{
  "n_layer": 14,
  "d_model": 192,
  "n_head": 3,
  "n_kv_head": 3,
  "head_dim": 64,
  "d_mlp": 768,
  "vocab_size": 2048,
  "activation": "tanh_gelu",
  "norm": "rmsnorm",
  "norm_place": "pre",
  "norm_eps": 1e-06,
  "positions": "learned",
  "qk_norm": false,
  "attn_scale": 0.125,
  "bias": "all",
  "tie_embeddings": true,
  "parallel_block": false,
  "init": "normal",
  "init_std_qkv": 0.0368,
  "init_std_o": 0.00696,
  "init_std_up": 0.0368,
  "init_std_down": 0.00348,
  "optimizer": "soap_variant",
  "lr": 0.00518,
  "beta1": 0.95,
  "beta2": 0.98,
  "weight_decay": 0.16,
  "lr_head": 0.00673,
  "grad_clip": 1.0,
  "warmup_steps": 200,
  "schedule": "wsd",
  "decay_fraction": 0.796,
  "decay_shape": "linear",
  "final_lr_fraction": 0.0,
  "batch_tokens": [65536, 131072, 262144],
  "seq_len": 256,
  "doc_mask": true,
  "train_tokens": 438700000,
  "steps": 2926,
  "dataset": "wikipedia_en"
}
Each number is 128 + 32 x the weight over the matrix's rms, rounded and kept within 0 to 255. Layers, rows and columns count from 0. Numbers have three digits each.

# layer 9 attention key, 192x192, rms 0.142, rows 64-127, columns 48-95
124150176103157059119148065073123124166128125146089147088098129122152075131134115108139089112174176153120091147161150135189121164152148155124122
115134128091076078149148176096181071203164057095168141122190138161086132158127135126139141136140118100154138088098123188101101119146142154230127
111154152106112151174085177123115125124110161117097065109138143127145139113153141103136173057109113118136123117121152165145130096137140110146078
150169143104160130118112107154116156155177128141096124149149091117140167125122154128150164111111131114111129159158117135091138092135131138140124
138153129186134062128129140056147129158103106096122138097129121137098152094074144160155180117161124164145164116096168133161144035095117149121155
130131111165143134153181117140133101170154087127186125153159158110119097122152088134133159132128105135144132102149110117128131125097102057122142
111080155110169107158115136149127123136151121144078136128110120100114126107126086149110127060113129111153151176141116108145143130145125135135132
125062090139129161132142131133139122158142151099074119132183148159144170168136124129086161160137135133131106166139094134106185128142086098118128
086102175180109114144159143111082091142154137128087132131141149144164077157092138097108123135119126121164119099102121137141121171138160127153105
143129106164187110070152043109146119132116119152177191181156169141075118136131096089140126151123128131156083146166099110091138085094118133149129
094148105147074160142134075089150125118091155146118082142120113123137077134119166149161152172068076105152115124117145117124201103113130064086106
165135147093199104108133088161120100135141169129125141148124076100124130139087111150135154140100100134115116147152148158128145154148150128132166
170085127103144117148143200114145167149138125103126158114163144136105120125123087134140089139168131115133121137140106097131103132102178090131133
184121089131123111154142141150157116136115122128073159127128128088125160132069094160122143169117148127174145119133117066148125153115140084132093
204124126143131083126149092126140127167167124114109106112154164146093151101105100217144204071097113117141134134094107148133134156093179128132105
140113128147109139116122170114139117178172162129141183147092188149104166136126150179096104207083085143107127127153072104092112140049187165144117
200126130099134088048159114076153146119153088162090123112123131126137154107155057120165150104099159083099102141113135125093071097109137108070165
122141097079046179080164123102114105155150105096061107061176104131121132121130146167098110113153108162119144155124146171088118074168122091108144
167180181155083062111159115135126115110117139122118058116108146139184141142113158085118127081120095122125141123129139141132115121101151125123082
105169100103076136138111186103120122163077124183096120097066067148156137138155155177161096169164151120133120101142149151107127133083126146144081
159166134091122083142135124125107127161142152139126125111175110123127099134135112101177116112132112142098129153129109161133164108152127169154121
137105125146053127084121133145108102171112133124122085185151119100140156126116110127181109112094179170099127096177145131136136144114145117137080
108136158129128105123168133121163110121142105081169193117137146133119152135143127058159149133141111093153110110145084094127103154157106123155129
140109145126125117127141148128086117104134152151084183117100110113107077093142146104101140096091158099131125156128106110173114174115140128148118
146126171152159115097137126090160136117147126147153100155137120141118107076197093088085110071138098141164148131107132199151118144123154161176146
164134093114082159121111177136125135132087100149130131114174135125144129120158144202115096070129070107188107120126147162113117187138148093131113
124158097130115082152021114163089132116218126114119114135094186142152131132146139184148119148117162188145133085139114102132109128180094117108147
171110100132088102110158149119123111096089136148102110171146181123095129113134088112073112117172139078148102099131158167151131091162085101151106
200135171157112152123135122088095109145098175058117155149128182169109112142169135147128074140105151144149139114122125086149125113129107149186117
136114104116188150126162114153126161128125115166106108081095133124171174139167118126115178159139058134108145112120133124136148082149120129145069
113110136121192130168099120102139118120130123136123143122161126151121094096120152140164120092160122125099117169148110186173107169063180050163138
134142099186110123121167101104124132129119144193091148138141128139136134133121104077161142211152142111110115135141119115158147129150107052138105
099146154137131169167163147097147142130150164137136097109114141128126141107108119139143114091128128115148136047121124075117145100116181152054114
145135092093202095111117155127170142142147130109096156154077103113137148105085116133177134148179136125108121090116069107080076124138100130147110
152095151096097101147145080105129152070164133113173133153161090121114096190083155140175135150130132118142112135099160181133126189128139184111141
082054170189203133134164104112181076139068149107135095077108156133122106159147147126125161138099144130163113124111122093176149141106133142111119
145172171153099136186100058125146113185147148124139152118069122083145103129137124127112166149132163126091072132164125074092123108116129112126120
112127142132151124142084107097139130108163075192141099084156138083107072130126128157111160152081181112129158106090122148080145131137071128125168
126120161089098103121168126135148110102147138119106151125102143120084086139165068107128158138158073159121139141161116139105178124081149131130132
046139136175126092107162090141129088159185081105115121120136123127077127142146100142176134133106159130114115161157146148106137136100104158029090
181101081088144094141142113066144139148143113156119131151148127096130149114151148092148152109104123127151109111100135145119134083080105122114135
135121134138159183105082160129111143158134166075155131157098104092136151094081127160088112155155154093126097142132112141159065095155136122175158
134114095097133144102123123146142107139077159163159099118110188106175131099090149096069176118102134125113145176116163163136100120153178181090143
137066139124170151154156124094127144127144179161184145169063148164156188147165082166136131098130106090143106122122167164147162133112128122083117
086189081201074061122130094121151156112131172179137185151132075112118106155171146142090131170155112140150159123175166105105124151122106088089086
156104116188127134100117131136176081107109130062153134116110118155163162131137133126170101110119095165135154130156112075089148155146174153110147
168100103110154107112164159120127145158113055134179153094143101116111129137098181119192119147139099137166132121106158122142152150138095133138177
113134129101096089054154134112100130122121117195071133105128166193139156109132111095097126171151118125113106145115115096102190146083150096167108
192139111164121107189189120118176147140109121187146149140122152165103102104116127160145112173124124111147128135178143101086125123127121176168108
152149128108131142179101115150101132111116172113182136122088136070111112136132088158132112104155132182100148165148149135107121137113087140151108
159167115104148144112142190106120169100088115132162112129104185117187084141094089164132178108156072141111151089089177158150204155140158141106151
100136143137136144113123178107109119120126166139129193121123140123167155179183138138127171133132126124105120195084104114127114142086148111105117
106114115141082128135094174096105135119142144088127146178118150130103185173131080116106143134122135096136120112078136116159100132110129136129181
185224115115144166163140166111125082125101124042074104122140146103082105111143175133115145174108170095116131097152128160196086093127110116141129
155125132132137146123121107102146151151143094125120158121116144109172129113113137103100126090098073141152130125119131145178160109167195186128117
173103151096130092149143187185109135084113144116081148176171130107133097153149129153108104102115134171121071146098190094168098117152118101119135
092097070073120162119167132125077157169119172156192050097140123154113114103080114116196097157137148102117119167131099130118160101148068123128132
120146130154130123183159134118114123145141153124119126088162133144103114127124131094125133108155113107083108114117164100128138165167083195126123
162121121135140132139152110127179151103125126213125135086106114155110101143124123174122123167128126107131136145137102117169158162130102145091151
175147100138124130090117125156144079142093151173062114115116149111107200152086124121088151104122123145123173063131153165177122138147157101083138
189149109127114199161222127134179076071156102155133112100119172045149160143142128094167141086177187208101147107146093142125136147135130147156173
141136100119121158119125154107168086119165107108089136139114132110153148148096119111130142070145100112121143145150134142128177144140101111145106
164074103138132118133170086183065124117143122151118078165109159161179108121157186158157152111126160119116138088135069144106110113161112139123092
133126180158143088137144116129179141148155127137117160205142158080138140085137112227116041211132069162103160151120116132139131144152148122140152
# layer 9 attention query, 192x192, rms 0.138, rows 65-127, columns 48-95
141156092123123115097088089103148130102107121100117054131152149137136177147140080101132175133132129132120119159144116098129131154111152107158098
126151117122107121148136143184096150145129181147100141152127148149108152142121181109156103049161110109140157090088161156165152163138183150120094
138099168168115145140107116146094162112118136158107105126077099166147153108043153139145119111158172099146133117117186109133091160118101147110127
152148117110090138152177136144133080111109102111128118100208133129140143114133119123127142139134193126170150117174140090140114091115143178153180
176154096151127107119144108080106115131119083133157149118144164177087142125145110097128126154179092142158112117125096140118170125161104081128121
094159125090135117129163136127184164151114172090112193101106134118060165114115160140122128118091176067085080110087137146144091092123108170090125
119146152113124128082151141125081076125100097138125152110109125135119128073138139091118193123130123134163130057114105129094123168104134123055102
154131106097152119098173112141098076162152169087150142167115174098151128187113111144061140142139136182117138131141151063129124108136112188112162
135099113153109124155141168072158118127118081166097110103179144166102137128128173157159173128133117074156121151129096098135118131100100088075132
130136149072120048132137115125124214102105130167128152146157123172173143135094084109076085105130130115100146122123130087108093164186158108130125
120140116170152142138129135171142100159159140101101119168131096160127134115099138127129087121129143072099132151159100114086100098126125116190111
102131132161165120111179108134115115108106102139080132143071138108150153136122138123080136097135128061137124103132138124146161115124128189137136
145124117115129125127166180159141123112052118148111148159091157124140132147102133107075117150162082109170145058072177134142110168104099100159106
133134146116175094126106094117166148104148101153141179171122149108116114134081106118153130115130113107189113097162114184115161150130088153131145
126124127155146148145079123121177101147092157151133108147113108088130125110131132118145128087127120102116152187161122161153083098155087130152159
180125168130149120121099136067105205139143154168090110096123165101126129139135136125151192144175125125164149141128114148093183090118153153072147
122158137071146146115132141140151111138118150094036122129138155125147186125103146134118196076146149095125128148090112134102104113115135158102179
136120103159113139109106167146135137134126138131124164133131117136168210090136132142152084139141142115200118100134136104132131107156105152163095
101161114115123156148095104134148126126174122086100110111099123084117145131080108132084135116205098093111126130101112071152096099090118129117126
134132100148094139151066141166125148158102115116130124147135152173085101128155096133127147056143136129153110110090098149110178186179145130157125
143139165155108138168158075146137096111116144108105114133127183139101162114069183128065182109144141137139155094103119098149143173125148177124165
173149128133154107171156089059100061098098080132118093124122124147111137142159136192124162146134138100158105145144131119138118119127116119150131
134129165133125107099102082158175111095155148132120137149119122099173149114156085143157074131118124148136105128091113108157132153172111143130116
134095108113120083102134131119107149085133142147118118162063147200139134098114112151162101137143137121112132125149118127086142106158108078180137
170145111111090070194113158137120117110158153172136123125073149120103038183137133101106133097142133140105095100124142111109119131153144193141104
084185126104141118137097150092130141134124088130123115108130120086139060124138136173165139146152120107133135128123131113092101156125094098200119
138079153122073138117088100101167220096116182090120177126149106116119078154126163104146195144108165132134121167155150109125144127140154127118136
154130111156091151117115104114125101111114106118186112158157078095095113186142176091135096107127095140144075149140146221116111140082118133167079
095088100125131156184194147116121127110162184123096182102067148186118120124113138127137093149154111146146130177127108146136108115099132141112136
182077156157198092139127122154167083130169084124158123142164047067113181155101128141131123106065111136105175158077084150127115124148151098091123
108157121087113158089163159180116146169127120118079086116177137160130145132090135104095156150177147154087074120122106115151132174137175133080145
133133140187156106172144147114140122123133217080094129160160138119136186165152147133080094120172137140116128111110126116111107141120111123090147
122148101151115138161095168097160145120169095156131126069134112057132149094147144200128101155168106141158157118146101101145133128141141066130127
128109124187122103147138100135053112129133143103098121130152129115179153139130116118157122095109109160125142152201176065116164086145146112137191
131134120129094174102106123092115141126089101100164196140096138114114119104111098051110091128078123146164159167111176118146159178116130140107124
142151122167147153102114152078133141116126083160199104110142161175160118118132120122142109149121108122121124177140070123116080123123125123164124
078118142095110144130151117101147115163186094112132137082131166128109102129101130134194114142172146112091151161182203137138142144140122047100111
111110101135112108119101123133148138136091095161153079128073124147176126175125108136140106137160139117148151143127103134099196092116135083103170
146176102141202106121134142107147107105135147188126126114191156137139129103148114116101126146165082128140099127113147077156157111115124145093117
087120081088114098112125181135156132155131170141109133083095160143124161116165112128108125125130128136144135110106120146087131162155089149114131
110156115107127107106129139172095143074129142176165123113123091059093167109106185143082103125130088139141166081132121119126128062074092173141147
093139118173097188144091117146107106147147169112137175115097083125125167170127163096142142099138118151124157111099121103159149154134169138109119
157102109159122115135144093131127192113133117172147085111125145100132103092156139147116113126089075138115188143197089149050181139128154152136105
145086158151101095136171152095172135070172062167118098183087119116114178065123084127099080136159116146117106172145153099134125191118151114143164
152165116122132040130170074175106108182094166095144094119120138158122161093150089151087133172178133158166170085127161124161140137129128181155140
159104043150130120174136117136139171093169143120139156136188086162127110136112106169157121148103094158216094072093128124150165155188118173096102
097127103120091154158162130094185107170163092105121131127131149124098093159091130145113215150156156158153116118090157145132174126169143114124109
129100133135117093149164141110166119094120102165105108136186165115161143160115169136120151137113092123118120145116106131113157148115088137163076
137123126120148118129124148151136139143122095120062163080161113140165153074112122134144116116149117070186162127108127155135144072100124138115158
118138128117115114136109070153122118164158216086124111145117120141088137097127171114130095114144125154139130095115120112123117087069127152093123
107096086145168146153180166181148159128139154175065139138129110152089148129165114105106092132141135130111179142162104129104108093106131089089117
116149077106127127112068151101081138136104137115158130100106137136139096108142128136078170140084042117166147161174140101141092117194129138118116
126108059100095153119142117158096129112141115109064132088113140122111155131105126125142139149086130158097119142131136116101108106129060079187139
123062130168141098133140056105124112138093213106107183131076096110135153121090142142111170046148133148119143070116104061110067125106143172123111
139124093087119132105094150130111104136148115133152131122119121149113125154116122106113159143117158113100142163092111117150140165156110153156117
129127133130122152095150154138100118133127100128077126136131091153106126089091105162108122067140103130110123161105162167135142157188074088142154
111135115112118158203129147064108165145100111179170054140163083110098159115129153088141124165119107140101098107114138128111089072130138061152101
106125130156094118133139152112126128153140115103075125127105152111106092119111129153097122165152149118173138095068116128118111118188105145072118
156127147135131113102129142192066093152184133057083119141144096118157101128120131094080143087073115086120118075140110091160119110148138141106125
097145114129139114150119106119124124144116086144145150135100131177133083138162170123142113134124059182125123130113164125077196119115115104126119
153192158171128074108147114111114075154064124133065125135125107154075114126117140080132140144156158122142126123095168120157134144157171131144105
094109174193082123133120113158134122127122134134095123100131137139131123152114157151090152097091155103138152133114197146163151134125156175094120
046145106159146118142144083152159080144164109073123115139113124098156104097103130130123101210076112128107147121108132097150153144094181111129125
# layer 9 attention value, 192x192, rms 0.173, rows 64-66, columns 48-95
190133104150105111116129122137100086138091175158137147134119153168125151080076129124087193122145174125134143080125090128124159078110125190083145
060075149117124124180168091133164102111156124091133101092135084147112175126066108139157164090148124124072128090091064130123173148103115113092160
135141092134102171123141113138110111093104134113140094068064155144164100067117143115110117114120150100057109109174151090093105143104131151131137
# layer 9 attention output (transposed), 192x192, rms 0.149, rows 64-65, columns 48-95
125088096190164111135142094115116126127096114157142171097151100128078150103156093135136149051134117127156121112149120154162149083122155225129195
144123151130106127134092070161131134127148163113141101089110162124085114137076098121096158101154104124057123105139110122125128172097133136080189